python train.py --d_mlp=832 --vocab_size=16384 --activation="swiglu" --extras=["capped logits"] --init_std_qkv=0.0258 --lr=0.00429 --lr_mult_o=0.938 --seq_len=512 --steps=5009
Each number is 50 + 12 x the weight over the matrix's rms, rounded and kept within 0 to 99. Layers, rows and columns count from 0.

# layer 3 attention output (transposed), 320x320, rms 0.123, rows 18-24,50-56,82-88,113-120,145-152, columns 0-159
37 56 49 69 43 48 47 57 59 55 45 42 67 49 65 54 53 50 48 55 59 58 43 55 43 57 47 56 54 53 43 34 41 45 54 60 44 37 57 63 27 43 40 42 52 52 60 44 52 72 35 25 31 38 48 25 49 27 76 43 39 60 41 58 55 51 56 56 43 49 44 39 54 52 64 56 36 35 48 44 48 63 47 51 49 54 53 47 35 58 40 54 58 48 48 78 50 53 50 58 55 66 41 60 65 54 42 29 46 48 35 45 40 41 58 36 59 39 63 52 56 43 60 42 85 49 62 45 49 30 47 56 46 68 28 43 35 53 40 34 35 43 52 55 50 41 38 55 26 58 48 67 37 40 67 41 45 70 46 37
50 38 61 55 47 50 59 65 61 34 44 60 50 41 53 34 42 43 41 61 42 66 50 43 57 50 47 58 43 60 47 47 56 47 43 33 66 56 67 39 43 56 47 36 64 50 46 27 50 64 27 49 55 55 57 66 61 60 56 41 47 51 53 63 56 50 69 71 37 28 53 53 28 56 49 50 57 36 52 37 57 48 51 50 66 47 52 63 55 73 37 44 65 53 58 32 43 52 54 45 59 38 44 54 44 38 47 32 44 42 24 60 50 61 58 55 46 61 50 43 68 39 65 49 57 51 38 45 56 42 53 57 55 46 49 48 53 55 73 56 58 39 54 58 41 61 36 50 50 50 44 53 65 48 56 35 48 47 51 54
52 41 47 39 54 42 49 48 59 34 41 58 58 39 51 37 54 54 43 41 54 49 47 44 46 52 70 59 44 55 40 44 53 62 46 54 56 58 44 52 70 49 44 58 47 49 48 72 62 45 40 46 59 44 62 41 50 59 42 61 56 53 24 50 67 62 56 59 52 55 62 42 61 45 51 38 51 24 57 56 47 54 40 44 60 30 58 46 55 62 63 60 55 52 51 24 26 51 44 48 57 39 41 55 40 51 64 56 46 48 37 60 32 47 56 51 38 76 41 36 67 43 52 67 47 52 49 42 53 52 53 30 48 52 39 33 49 73 62 48 41 49 50 48 54 39 50 30 32 45 30 51 52 61 47 51 49 49 54 64
38 40 52 58 50 32 84 28 59 60 52 34 50 78 49 33 43 50 33 53 33 46 49 55 76 64 73 53 67 55 68 50 59 59 52 40 45 45 35 64 35 42 58 40 35 53 33 34 71 32 72 44 49 56 46 43 49 63 32 46 64 49 49 30 50 57 45 51 61 56 49 43 46 44 66 31 43 35 41 44 40 56 61 28 62 65 43 53 59 52 62 56 55 52 62 68 41 52 48 79 45 72 29 64 62 36 42 71 42 57 69 39 64 44 47 47 34 76 34 51 62 54 57 46 44 58 44 34 49 71 39 55 43 55 47 30 56 66 55 20 70 44 47 63 60 60 57 48 43 47 29 45 49 43 50 58 39 66 69 61
57 63 41 47 41 47 47 34 58 47 43 48 48 42 58 40 62 42 41 59 17 63 70 40 72 44 64 48 64 48 61 49 44 54 41 25 64 49 38 42 59 47 54 50 44 63 63 73 67 69 58 46 69 55 62 49 41 71 52 49 68 62 50 47 51 56 44 16 61 37 64 46 57 43 49 47 56 59 68 35 49 50 47 45 44 49 54 42 50 45 55 51 41 43 58 43 41 64 45 47 56 46 50 58 45 62 43 69 54 62 36 38 66 43 61 43 47 56 73 59 48 53 52 39 39 52 36 67 42 58 59 41 56 43 54 45 56 49 47 45 55 56 38 51 39 59 43 42 73 34 38 43 36 38 40 34 55 51 47 35
71 64 70 19 37 49 42 47 65 27 74 43 38 45 49 43 26 51 81 55 61 53 74 41 46 65 60 54 29 53 43 75 50 55 44 48 48 50 50 37 50 46 45 36 71 56 46 27 58 34 57 80 32 54 69 56 48 62 55 58 29 67 36 50 83 32 30 44 37 40 66 49 44 49 60 48 51 53 53 59 40 38 64 47 62 62 45 48 36 45 49 40 46 62 49 34 52 69 42 48 45 52 59 61 65 34 53 38 59 48 66 47 49 58 54 38 53 66 59 32 57 48 41 52 44 52 39 59 67 63 52 27 68 49 46 45 50 52 58 51 49 49 60 50 32 62 53 56 39 49 81 53 37 50 64 57 63 61 63 42
42 51 44 43 53 41 59 55 39 45 54 42 43 71 53 22 46 51 33 41 57 50 38 49 50 50 49 61 60 59 48 65 45 62 44 55 34 55 39 59 50 22 45 53 46 55 23 47 53 47 45 47 78 50 58 52 27 69 47 64 51 58 45 40 30 45 47 31 57 50 41 45 50 46 57 49 60 58 66 50 40 49 33 70 45 42 55 56 72 53 54 60 49 40 54 47 42 60 39 48 35 53 16 57 44 58 72 39 44 47 43 57 64 35 43 57 36 59 51 53 46 76 46 68 52 49 37 52 37 48 47 65 34 51 45 43 57 52 36 47 51 51 52 49 34 38 54 62 60 43 33 49 55 35 33 36 51 24 43 54
46 41 52 40 61 69 43 33 49 64 35 43 43 44 41 45 57 42 44 64 59 56 53 47 44 43 47 42 37 51 62 50 72 60 58 52 43 73 64 45 59 57 58 57 48 35 26 60 41 25 55 52 52 74 51 50 41 55 39 53 57 58 36 39 51 53 30 53 63 44 43 46 58 63 28 37 24 53 57 34 53 55 68 32 64 46 59 56 47 56 51 71 30 57 56 49 62 41 22 63 68 51 56 30 57 49 35 45 58 29 47 48 50 51 64 36 43 56 60 60 43 70 48 51 68 57 32 48 59 46 44 31 27 40 53 56 48 65 81 60 43 39 39 64 45 37 59 42 51 34 41 58 45 31 58 53 86 57 41 18
66 46 58 41 47 53 54 29 42 53 28 53 35 50 61 47 64 84 50 53 58 60 31 44 66 61 41 40 48 66 69 53 60 52 49 36 48 39 32 49 58 36 50 54 51 41 53 49 32 34 49 39 55 55 54 39 58 51 27 45 60 46 58 49 51 60 41 40 44 41 59 48 38 58 43 61 43 62 41 48 31 51 60 39 46 49 44 47 46 34 63 53 62 53 45 51 51 60 45 49 54 56 54 53 43 71 41 39 39 51 58 32 52 38 33 21 53 46 44 52 31 30 48 68 45 64 43 50 61 54 56 32 43 48 47 44 62 56 55 58 59 41 54 49 52 38 77 25 58 50 37 54 51 35 41 60 67 44 48 27
56 58 32 61 39 42 35 44 60 41 74 41 53 52 62 33 22 66 42 49 47 31 47 61 50 60 49 64 44 54 82 49 41 50 58 53 65 56 53 43 56 61 54 55 60 54 19 54 20 22 39 61 53 50 40 57 38 55 54 38 57 44 57 66 44 57 47 30 33 49 52 65 42 42 35 54 32 51 44 65 45 63 55 55 36 45 54 64 55 57 59 30 54 66 60 52 38 55 34 46 56 48 43 48 42 70 60 41 45 53 58 65 56 47 40 40 56 25 49 48 39 47 45 61 55 36 72 53 50 35 49 47 64 35 24 37 35 45 51 36 22 47 48 53 53 55 54 54 51 52 53 36 50 43 50 50 41 44 42 25
46 28 43 38 42 56 40 35 42 54 55 49 38 51 89 48 28 49 48 46 19 54 61 38 47 55 59 54 55 60 39 54 71 40 47 52 39 42 59 27 55 64 13 39 32 77 25 55 57 56 63 60 48 52 57 45 42 43 63 44 59 54 64 37 45 36 81 61 45 47 61 69 40 48 44 55 42 54 56 57 48 36 47 60 58 54 84 60 37 43 63 55 67 59 54 46 49 55 49 64 49 53 34 47 64 40 61 72 45 41 65 50 44 54 44 58 73 39 53 47 71 64 44 69 45 34 57 36 54 47 55 55 71 54 37 65 73 66 66 45 46 54 58 58 44 58 51 72 55 61 77 33 42 46 46 50 64 63 37 47
64 23 61 58 41 55 29 42 42 38 63 43 43 50 72 50 52 52 62 33 54 33 39 59 46 61 41 66 39 75 42 42 56 52 50 31 28 48 52 56 54 55 44 60 63 56 34 56 32 66 39 50 38 43 61 50 42 55 58 67 47 47 59 76 47 38 67 32 50 35 55 70 37 59 25 56 49 55 57 28 51 54 43 45 51 52 53 52 45 44 50 47 57 50 48 52 34 52 31 61 54 55 46 74 27 52 57 44 71 39 36 63 33 54 50 46 69 58 56 55 49 53 61 68 35 44 58 66 54 59 35 42 53 52 43 64 43 61 43 45 42 25 43 48 64 38 44 44 44 47 69 48 67 62 65 34 40 29 42 49
42 51 36 73 56 27 71 39 49 58 68 65 38 40 41 55 40 33 28 62 39 64 60 50 81 80 32 52 43 80 45 46 29 77 45 62 43 42 58 46 45 33 70 60 35 30 76 52 48 66 18 43 60 53 57 39 42 51 52 50 56 49 32 16 47 65 35 45 37 38 58 71 86 58 54 61 51 40 54 81 52 78 23 47 55 54 58 53 53 47 38 52 61 41 61 50 41 47 83 55 60 42 50 44 55 68 41 43 38 46 40 65 44 46 35 62 53 50 44 67 56 39 42 37 53 59 78 62 53 58 52 50 57 65 39 47 31 36 40 50 37 42 55 55 57 53 50 81 55 23 45 67 48 45 45 53 29 35 40 49
59 37 39 62 58 18 31 44 56 59 57 44 39 31 66 78 55 55 59 38 64 50 48 56 54 31 47 45 53 45 50 44 67 56 50 58 46 58 38 64 25 49 63 47 59 56 46 55 50 59 59 43 44 46 38 48 55 42 61 50 36 37 37 55 35 50 55 47 56 49 38 69 68 56 54 53 42 51 49 53 41 42 49 43 42 40 39 65 38 49 39 63 57 70 67 57 47 36 47 66 34 45 79 44 58 62 36 65 44 44 61 47 59 59 41 45 51 50 42 54 52 47 56 62 50 54 42 44 59 38 54 55 70 56 54 49 45 49 40 66 52 30 58 69 62 31 70 51 46 74 44 72 71 42 61 49 60 62 48 71
47 51 38 41 40 51 44 68 50 53 55 52 40 46 24 79 66 65 76 44 55 57 28 37 65 53 55 65 39 71 50 29 46 54 19 40 56 52 70 32 48 57 51 56 61 54 57 44 51 34 68 62 28 57 55 43 80 46 54 24 36 60 38 38 69 49 39 50 31 48 53 47 57 48 52 58 58 57 48 56 40 45 70 48 58 49 35 50 62 53 53 35 53 49 42 40 44 51 61 55 67 66 66 58 50 39 46 63 42 57 43 33 44 48 57 50 47 45 46 55 63 45 50 47 62 44 68 46 53 52 32 49 59 57 51 56 47 64 44 65 65 49 69 51 45 50 56 42 64 39 51 52 32 56 47 58 32 38 46 37
49 49 65 53 66 73 39 54 49 58 44 27 38 53 54 47 70 50 56 49 66 34 52 54 42 38 21 62 43 51 43 74 52 24 67 52 61 38 29 58 43 48 54 68 42 39 41 50 52 55 42 32 57 45 50 56 35 49 54 57 42 57 58 44 60 68 50 42 56 42 45 27 40 60 51 45 44 55 65 45 34 52 43 64 51 29 34 56 40 40 53 38 56 55 53 57 58 52 60 52 41 43 69 54 45 33 51 55 49 55 43 40 43 44 45 62 30 57 72 44 38 57 47 52 41 32 53 30 47 45 53 61 46 35 49 35 64 43 41 57 55 54 69 48 40 65 61 74 53 27 56 41 49 37 53 53 71 58 46 48
53 40 45 56 61 55 57 30 55 57 54 44 45 56 31 55 56 36 61 47 55 55 48 50 32 45 42 61 65 62 49 48 44 55 44 26 49 39 47 43 46 46 39 61 53 59 37 40 34 72 64 39 80 51 53 38 50 59 42 68 65 35 73 64 55 41 58 62 64 45 48 41 51 37 43 46 52 79 49 50 56 59 66 55 48 61 43 61 57 50 33 55 47 57 43 54 60 38 60 51 46 55 52 52 61 46 30 55 48 21 55 37 39 37 32 47 42 49 41 48 39 48 36 57 43 54 57 26 43 49 70 46 66 52 61 64 45 44 26 61 58 52 37 56 34 61 66 72 43 29 60 46 43 50 45 23 63 44 56 71
46 72 50 31 61 64 42 54 53 58 55 55 51 46 41 57 51 44 51 44 47 43 50 64 50 36 54 39 78 35 60 45 57 52 55 47 56 58 50 42 45 33 46 49 46 42 39 65 64 42 18 49 42 55 40 56 51 56 37 42 44 25 55 54 51 40 46 54 41 70 48 62 50 24 39 68 45 58 61 47 52 41 56 45 55 34 53 51 51 56 52 53 59 36 32 41 44 50 42 29 36 46 74 57 53 42 68 47 35 64 36 52 41 62 50 46 50 55 49 56 70 42 39 42 31 60 41 76 35 55 51 59 59 52 47 54 42 52 28 74 53 56 36 47 49 48 42 45 53 53 72 47 58 46 51 36 38 50 41 60
47 54 49 38 55 34 55 56 46 70 50 67 42 46 63 48 22 45 45 48 60 62 56 30 45 40 39 49 69 56 65 44 57 48 59 47 36 60 63 47 76 62 32 28 51 31 43 45 57 24 41 63 38 70 49 36 63 58 52 43 54 63 54 66 46 49 50 71 43 46 31 61 34 48 57 56 58 56 59 80 69 53 55 34 58 48 42 51 62 59 42 52 50 58 52 53 62 66 46 52 29 38 59 50 51 43 36 50 53 39 45 52 40 53 48 48 32 25 54 48 72 63 44 64 56 48 21 33 49 59 58 48 68 70 65 47 65 43 66 57 45 45 24 47 53 46 59 67 50 62 55 58 63 37 54 81 72 49 54 61
62 37 35 51 49 37 47 45 47 60 44 44 63 22 36 36 50 46 41 40 43 51 34 69 28 29 52 53 64 43 54 29 48 70 49 49 60 56 47 52 52 46 40 51 51 42 45 60 32 48 45 37 47 39 41 36 55 53 46 39 54 44 45 73 54 56 52 66 46 52 36 61 71 38 54 61 35 42 53 54 56 50 54 50 40 46 56 49 34 51 40 71 60 35 21 52 44 76 26 42 44 33 64 41 51 49 65 70 42 47 41 63 38 47 51 45 31 37 36 27 28 56 49 60 43 56 29 28 48 52 45 62 33 51 39 55 43 73 44 66 14 40 28 56 57 42 45 45 39 57 53 57 58 56 42 43 57 42 58 47
43 52 30 64 69 55 51 44 43 43 61 50 57 51 52 39 34 44 34 44 62 26 56 60 31 52 53 30 66 54 61 37 51 48 51 40 36 47 57 56 55 47 50 54 60 51 33 53 30 51 51 49 47 57 51 41 25 58 56 57 51 45 57 61 48 41 51 67 68 61 63 39 47 54 41 61 53 51 58 58 60 60 78 57 54 41 57 62 52 50 74 50 55 55 50 26 65 46 71 55 39 60 23 43 40 37 54 66 44 48 51 54 43 44 42 52 42 52 38 49 59 43 41 61 60 54 44 50 53 56 60 68 50 52 59 36 25 55 45 49 56 40 47 50 42 34 48 59 36 43 53 36 30 65 63 43 66 48 69 42
42 46 35 31 68 29 71 46 57 57 52 62 47 63 55 40 52 36 44 47 39 65 63 72 56 63 72 78 46 38 46 40 53 59 49 69 57 35 22 57 45 40 71 27 75 37 48 63 61 62 41 51 67 52 49 64 47 44 37 49 53 45 34 43 29 60 49 62 64 44 66 44 52 46 78 45 64 65 47 60 50 45 45 64 53 47 55 36 56 43 41 24 46 64 36 53 35 50 79 37 45 60 63 42 56 53 79 43 52 34 69 52 42 55 54 63 62 44 52 25 52 52 45 22 40 40 56 53 36 41 61 53 76 41 64 68 46 36 59 24 36 57 68 42 38 40 61 44 40 62 50 83 43 41 41 39 34 30 35 63
37 61 43 60 41 41 49 36 51 25 61 63 53 54 34 35 47 75 39 31 43 38 52 54 24 44 51 30 51 44 56 48 41 47 43 61 38 43 23 55 55 50 48 40 55 40 40 52 45 48 38 63 66 49 43 48 42 66 32 52 56 41 68 60 36 26 60 26 21 59 56 72 32 49 50 49 79 73 43 53 34 60 35 56 46 43 55 46 54 38 54 43 45 46 50 52 54 60 51 54 30 46 54 61 45 57 59 42 47 49 58 54 61 50 47 72 56 58 50 43 53 36 50 51 29 49 57 49 50 64 51 68 61 47 55 46 70 33 45 41 56 51 43 43 62 66 48 73 59 49 57 53 77 47 44 36 38 28 75 62
26 78 56 40 30 40 55 49 53 48 59 46 54 44 34 47 49 58 45 70 59 47 53 43 32 46 63 60 50 39 66 26 37 67 38 63 37 63 58 47 52 58 48 44 62 67 51 54 45 64 57 77 40 55 36 47 58 45 63 46 55 48 43 43 31 46 43 36 47 57 67 73 81 46 69 71 49 41 41 60 67 45 40 53 52 52 61 30 37 68 53 51 17 49 57 49 49 37 29 63 55 43 45 41 58 59 46 46 63 40 60 71 43 70 56 53 48 33 45 57 50 58 33 54 40 64 68 55 55 61 39 43 52 37 45 72 38 35 43 32 45 59 41 34 61 44 54 53 39 62 60 48 46 47 51 37 52 56 49 47
43 48 47 61 37 49 36 59 33 39 46 56 41 54 61 64 70 48 53 49 52 58 52 45 52 40 57 44 39 60 46 60 55 41 49 48 47 45 54 60 43 43 49 35 59 41 79 39 65 53 58 55 43 41 50 35 49 31 55 34 49 58 63 41 54 43 59 45 61 47 50 47 57 52 60 55 54 40 55 50 44 52 50 47 53 62 41 54 42 39 60 57 41 49 55 63 56 57 20 57 48 49 65 42 45 53 58 46 62 74 63 38 53 54 62 56 60 53 49 64 34 62 43 32 58 61 48 42 50 49 42 61 46 53 54 69 60 43 53 37 55 70 43 56 43 60 64 56 66 60 30 41 51 63 51 68 48 45 53 45
62 40 48 51 49 45 58 59 52 49 53 25 60 40 46 55 57 54 61 53 62 57 59 39 46 57 25 71 36 52 52 39 44 58 41 59 58 63 26 51 51 53 64 55 60 41 67 68 32 59 41 54 60 45 53 60 56 37 42 46 44 69 50 56 61 50 39 62 52 30 55 39 39 72 56 35 65 57 53 53 61 45 39 68 51 48 23 45 50 48 40 57 45 52 45 47 68 35 49 49 52 34 63 37 43 75 24 33 44 48 52 68 55 53 54 53 31 43 67 62 26 61 51 45 69 51 27 47 49 51 46 45 44 50 66 63 47 29 56 42 34 51 59 62 20 39 54 54 51 62 41 75 40 43 55 47 37 40 67 47
44 46 55 54 55 50 72 54 51 45 45 50 52 64 35 69 55 56 29 42 53 39 38 66 43 49 53 49 36 31 39 50 42 51 53 62 42 52 65 63 37 54 72 43 53 32 60 26 63 28 70 58 57 33 09 48 37 40 38 33 46 35 59 31 48 55 56 80 48 61 34 40 46 59 88 49 38 36 35 57 46 47 49 56 34 56 49 49 50 38 54 37 54 52 43 51 63 48 59 46 57 57 55 37 70 41 66 51 36 66 79 62 40 44 39 39 49 56 40 59 57 54 51 49 80 51 55 42 62 35 50 43 42 44 47 47 34 49 49 58 64 47 64 59 42 41 71 47 35 50 45 50 59 38 54 64 51 40 58 64
41 36 42 58 53 70 31 45 50 50 32 50 32 54 46 49 60 67 58 42 58 54 54 56 48 30 52 41 46 45 35 61 74 36 26 50 69 45 28 60 50 63 67 51 38 55 43 65 46 51 70 53 54 54 56 68 56 32 40 39 62 45 49 50 41 30 72 48 53 57 47 43 25 61 30 40 53 43 65 47 45 47 58 64 49 26 61 50 56 37 76 45 50 71 63 62 44 31 49 57 46 73 43 57 50 49 42 57 64 51 57 41 52 38 77 57 66 39 66 71 33 60 39 33 64 35 48 49 38 36 30 50 63 43 48 60 58 47 42 36 71 55 63 56 52 53 54 43 44 66 48 22 48 41 51 62 37 69 36 63
50 64 56 39 44 71 50 48 39 51 25 58 57 50 50 52 43 50 52 63 37 60 51 46 63 57 33 53 43 31 29 52 50 50 51 42 82 53 58 45 59 70 47 45 60 50 80 58 45 48 46 58 41 57 41 84 74 46 64 50 67 48 50 39 62 64 39 58 18 32 45 46 48 30 55 43 37 48 36 58 70 55 54 41 55 44 44 39 46 53 51 35 56 43 35 41 69 63 56 43 73 48 62 50 49 56 47 24 75 60 52 49 36 61 54 65 58 44 58 52 60 43 47 33 41 53 60 52 62 42 44 43 45 51 57 73 60 55 74 53 51 69 44 48 56 55 59 39 44 36 79 53 53 59 70 61 34 42 60 50
53 45 51 56 36 70 66 33 29 56 52 59 53 52 41 61 33 52 40 72 68 45 59 38 55 46 44 40 48 60 51 53 31 28 55 33 33 63 64 52 70 46 36 52 44 37 31 49 54 34 65 31 47 22 57 48 52 55 83 45 50 53 57 45 40 28 39 53 33 42 25 49 51 49 36 75 57 38 57 40 34 43 48 45 42 61 36 63 55 47 50 71 73 28 63 44 51 44 46 63 53 39 50 55 54 58 44 56 34 62 27 60 63 39 81 40 47 68 47 64 65 39 58 46 51 55 53 61 79 69 56 57 64 52 60 40 44 60 36 66 51 54 45 31 68 60 56 49 42 55 53 50 65 55 44 69 57 49 45 40
55 25 51 35 33 39 48 55 28 44 53 32 63 30 45 47 53 58 42 54 50 62 51 39 45 74 43 60 61 54 27 63 43 61 52 44 27 55 62 70 53 44 40 36 35 49 80 50 37 67 58 57 50 46 46 51 54 51 54 35 50 48 34 23 38 88 46 47 72 37 49 53 76 64 37 62 24 51 52 36 40 38 68 35 37 53 47 55 60 55 66 27 38 35 63 22 50 38 66 54 74 46 32 55 68 42 54 53 36 48 80 69 70 45 37 37 42 30 39 38 27 65 44 58 57 52 52 46 46 21 60 46 52 61 57 55 33 73 49 67 51 34 57 49 37 63 51 60 40 43 40 58 54 55 52 49 61 61 37 55
33 13 59 51 51 55 57 45 49 68 53 62 36 38 68 40 54 63 47 36 48 62 45 49 37 66 37 32 47 54 57 64 54 40 50 36 55 46 33 61 41 47 45 55 30 45 56 26 47 22 42 60 32 39 58 43 64 50 48 81 55 64 56 51 58 50 52 58 51 66 47 47 36 48 26 62 39 54 42 55 68 67 55 62 70 69 56 65 42 40 63 62 69 44 30 58 73 59 64 44 23 60 41 44 34 52 42 52 65 53 50 49 45 28 47 35 51 55 64 56 82 36 47 62 53 42 67 55 35 40 32 57 23 67 30 48 59 43 37 51 43 71 41 43 40 47 43 59 73 37 26 52 58 48 53 45 31 66 48 73
57 54 53 35 65 39 63 60 63 62 44 22 50 66 37 61 38 54 46 50 28 44 25 51 38 39 77 66 61 54 40 70 50 53 59 46 55 54 56 49 33 63 75 36 50 36 36 45 46 51 42 41 52 49 51 77 64 44 43 43 45 48 50 40 38 79 69 51 31 43 59 47 49 67 58 36 46 72 60 56 52 39 70 59 41 45 67 23 62 47 31 32 46 55 51 47 58 41 87 34 36 58 75 54 50 23 59 46 43 57 61 62 82 52 27 41 47 48 58 51 61 61 56 61 50 47 47 49 55 15 54 54 45 61 47 41 24 53 53 64 67 41 55 41 45 34 34 60 39 41 44 36 41 38 29 53 57 36 57 53
41 47 52 72 68 60 54 45 45 49 37 41 41 59 50 53 50 58 67 48 51 50 58 54 53 48 53 36 48 27 62 63 57 40 35 75 35 63 65 50 75 47 47 49 43 58 28 36 54 38 49 66 48 59 62 38 67 57 53 69 63 41 34 56 27 58 65 43 37 52 46 53 50 42 57 54 26 18 52 25 30 51 54 57 48 50 63 51 51 51 43 39 43 64 64 56 35 43 38 51 52 48 40 61 33 38 60 46 60 50 61 53 63 49 48 48 48 36 46 34 57 41 47 50 31 45 67 22 66 58 52 59 42 42 41 39 47 52 48 36 40 53 47 48 69 33 52 37 67 52 49 48 46 44 40 47 68 66 53 71
50 48 58 57 61 74 38 54 43 58 54 48 48 62 65 42 56 27 74 37 52 47 41 57 64 58 42 36 42 55 35 43 47 46 56 61 59 42 40 66 50 55 40 33 46 67 93 57 50 43 45 61 26 58 47 59 69 70 56 71 50 61 45 54 47 49 28 65 65 60 50 55 41 44 23 52 51 59 48 30 61 70 70 58 63 58 38 42 58 72 60 54 40 46 34 26 50 63 37 66 42 51 55 49 18 65 53 40 72 42 71 30 74 57 57 67 30 40 42 56 26 47 58 42 49 60 44 59 29 67 52 35 39 73 57 53 49 70 59 59 31 53 43 68 58 41 48 49 74 45 71 48 56 57 73 46 68 46 39 55
38 40 52 53 33 38 36 60 57 45 45 55 49 43 47 52 51 57 60 53 71 56 63 42 35 63 56 57 40 45 32 42 70 32 57 52 58 54 70 70 36 51 52 76 58 72 50 45 31 34 60 59 38 45 55 61 64 52 58 51 50 48 36 22 31 48 39 56 49 32 26 52 41 35 36 55 50 39 56 09 54 61 47 55 60 47 34 56 63 49 57 70 26 45 64 47 75 63 41 49 44 50 31 45 49 68 27 38 36 33 40 54 27 56 65 58 37 49 48 43 39 38 47 54 45 77 44 73 55 55 41 60 53 58 29 49 59 63 61 52 37 60 50 32 47 43 57 62 57 45 27 72 42 45 55 49 59 53 61 42
44 44 66 44 24 48 47 55 57 35 59 60 53 44 56 53 52 55 51 49 53 48 29 58 30 53 47 61 36 45 69 70 44 60 36 36 36 57 66 51 61 40 60 72 61 50 30 37 52 76 87 49 48 40 53 58 14 39 42 58 49 31 60 57 32 49 42 30 57 21 45 45 47 70 60 62 58 34 53 59 52 31 57 57 56 65 35 67 46 70 69 60 47 74 76 51 46 33 49 50 56 43 42 57 41 40 39 58 24 61 64 47 17 48 69 60 64 50 52 40 51 56 50 77 59 47 21 37 41 57 61 57 60 42 52 48 60 44 45 42 72 47 49 34 37 53 65 44 44 50 39 52 48 49 38 69 53 57 46 43
# layer 3 attention value, 64x320, rms 0.109, rows 18-24, columns 0-159
53 49 61 28 52 47 71 60 37 67 49 57 56 58 52 57 53 45 61 59 44 68 49 42 86 72 87 56 51 43 53 47 60 62 48 64 53 59 77 12 53 56 49 46 54 48 57 62 60 51 55 48 64 43 27 52 57 45 58 58 54 70 44 48 55 66 51 50 67 75 49 37 56 65 47 51 49 59 49 63 80 46 51 44 50 59 60 55 47 55 45 72 36 55 50 56 52 47 67 45 41 48 53 46 64 35 49 59 55 62 56 45 53 46 53 46 45 40 49 50 54 39 53 56 48 47 40 48 60 50 47 48 66 54 27 68 48 61 57 37 54 63 51 25 54 62 43 13 45 36 47 43 26 61 63 54 40 85 50 14
82 33 50 67 44 62 54 41 65 51 45 50 55 59 50 66 50 69 51 38 24 68 50 68 72 54 56 66 46 56 54 50 37 37 52 62 54 69 59 48 50 41 66 49 41 35 58 45 55 30 54 49 54 51 50 44 32 57 58 50 56 62 43 67 49 55 56 68 41 56 48 43 36 54 60 52 59 82 25 46 52 49 46 47 41 60 54 53 58 47 47 53 60 34 70 31 48 50 50 57 58 39 47 62 45 50 40 45 35 59 22 46 39 48 34 39 35 42 70 50 32 46 39 45 27 49 38 48 60 51 53 50 60 41 42 15 47 55 58 54 84 67 60 54 45 51 67 46 49 52 61 61 44 61 44 50 52 69 51 63
52 38 63 39 55 75 47 36 49 57 52 65 61 47 52 28 36 49 64 43 64 58 65 64 49 65 45 61 64 51 65 37 49 38 51 37 43 53 30 48 61 47 49 50 45 64 32 34 44 47 44 33 47 58 37 65 32 66 36 52 44 56 48 71 49 52 57 67 58 66 56 44 49 44 40 45 52 36 52 60 40 76 60 64 45 41 64 46 49 52 61 61 68 54 25 45 91 45 68 67 51 56 35 42 39 60 23 56 39 43 85 61 46 44 53 51 48 49 56 34 69 31 33 54 77 48 52 63 50 42 82 48 47 63 41 49 74 63 48 74 54 44 57 53 32 45 49 48 50 56 57 56 57 50 74 55 53 42 45 50
18 28 33 52 58 51 52 34 39 50 46 56 47 63 46 33 29 33 38 37 58 55 21 36 40 54 59 48 28 63 50 41 39 34 48 44 41 34 70 49 56 46 64 63 46 45 51 45 64 54 81 67 47 64 59 55 30 38 52 44 70 58 48 55 55 55 43 47 54 61 60 61 56 41 42 54 31 59 43 51 52 50 47 44 62 56 68 63 49 51 54 44 60 31 38 60 67 48 55 39 60 67 33 55 62 72 59 60 57 67 45 44 51 48 43 64 77 60 33 40 62 40 56 56 35 45 50 52 64 52 53 36 92 65 35 39 58 56 50 64 84 68 59 38 56 68 28 60 49 27 58 35 49 59 60 48 50 54 36 69
71 56 70 56 27 55 53 56 73 37 53 21 33 39 45 56 39 52 45 43 41 47 55 48 35 61 48 67 42 72 51 53 61 60 54 54 63 52 78 33 50 43 40 53 62 60 39 65 47 71 28 25 60 61 70 49 49 69 58 66 62 52 53 49 51 29 56 24 31 52 56 65 57 39 33 57 41 58 64 55 48 43 37 36 67 45 53 50 60 33 54 67 34 53 57 67 56 33 32 44 67 74 52 41 47 43 58 45 56 46 39 50 60 47 51 56 55 42 57 54 43 52 63 57 38 48 67 36 36 76 80 56 41 42 58 53 51 56 27 44 60 31 45 46 37 60 10 60 54 63 39 45 47 88 28 47 50 61 36 34
53 55 67 39 50 43 74 26 69 48 60 56 41 36 38 49 63 39 26 49 52 43 58 57 46 51 42 58 70 60 68 52 49 64 49 47 49 65 45 44 38 44 37 36 58 43 55 39 53 57 37 74 51 41 46 41 45 60 57 61 17 48 29 46 49 55 56 58 73 46 45 36 54 52 71 40 41 46 67 49 55 43 45 51 53 56 49 72 45 44 38 59 40 40 30 35 40 54 47 47 52 31 56 27 39 63 26 61 40 47 36 23 41 61 27 37 32 44 27 42 40 31 51 65 34 46 69 61 52 59 44 68 52 43 54 47 44 41 55 63 58 47 49 48 57 33 47 57 50 74 54 45 20 57 30 49 54 29 49 45
44 45 41 49 66 41 29 66 45 69 64 41 59 64 33 57 66 48 54 38 60 46 56 41 39 54 68 45 44 77 53 50 35 41 63 59 31 49 38 41 37 50 61 50 40 57 48 45 46 34 35 47 82 46 71 31 58 44 53 44 47 59 80 33 45 40 49 50 71 53 52 69 54 56 65 78 36 59 76 55 48 42 42 52 54 63 65 60 55 54 31 58 46 65 68 66 63 56 56 63 20 38 46 39 51 55 56 44 55 50 37 31 53 55 54 23 47 57 59 48 47 54 41 36 71 39 38 62 49 46 53 33 61 34 46 37 46 43 62 44 33 28 48 69 33 47 30 47 51 65 27 52 57 39 30 43 61 51 31 47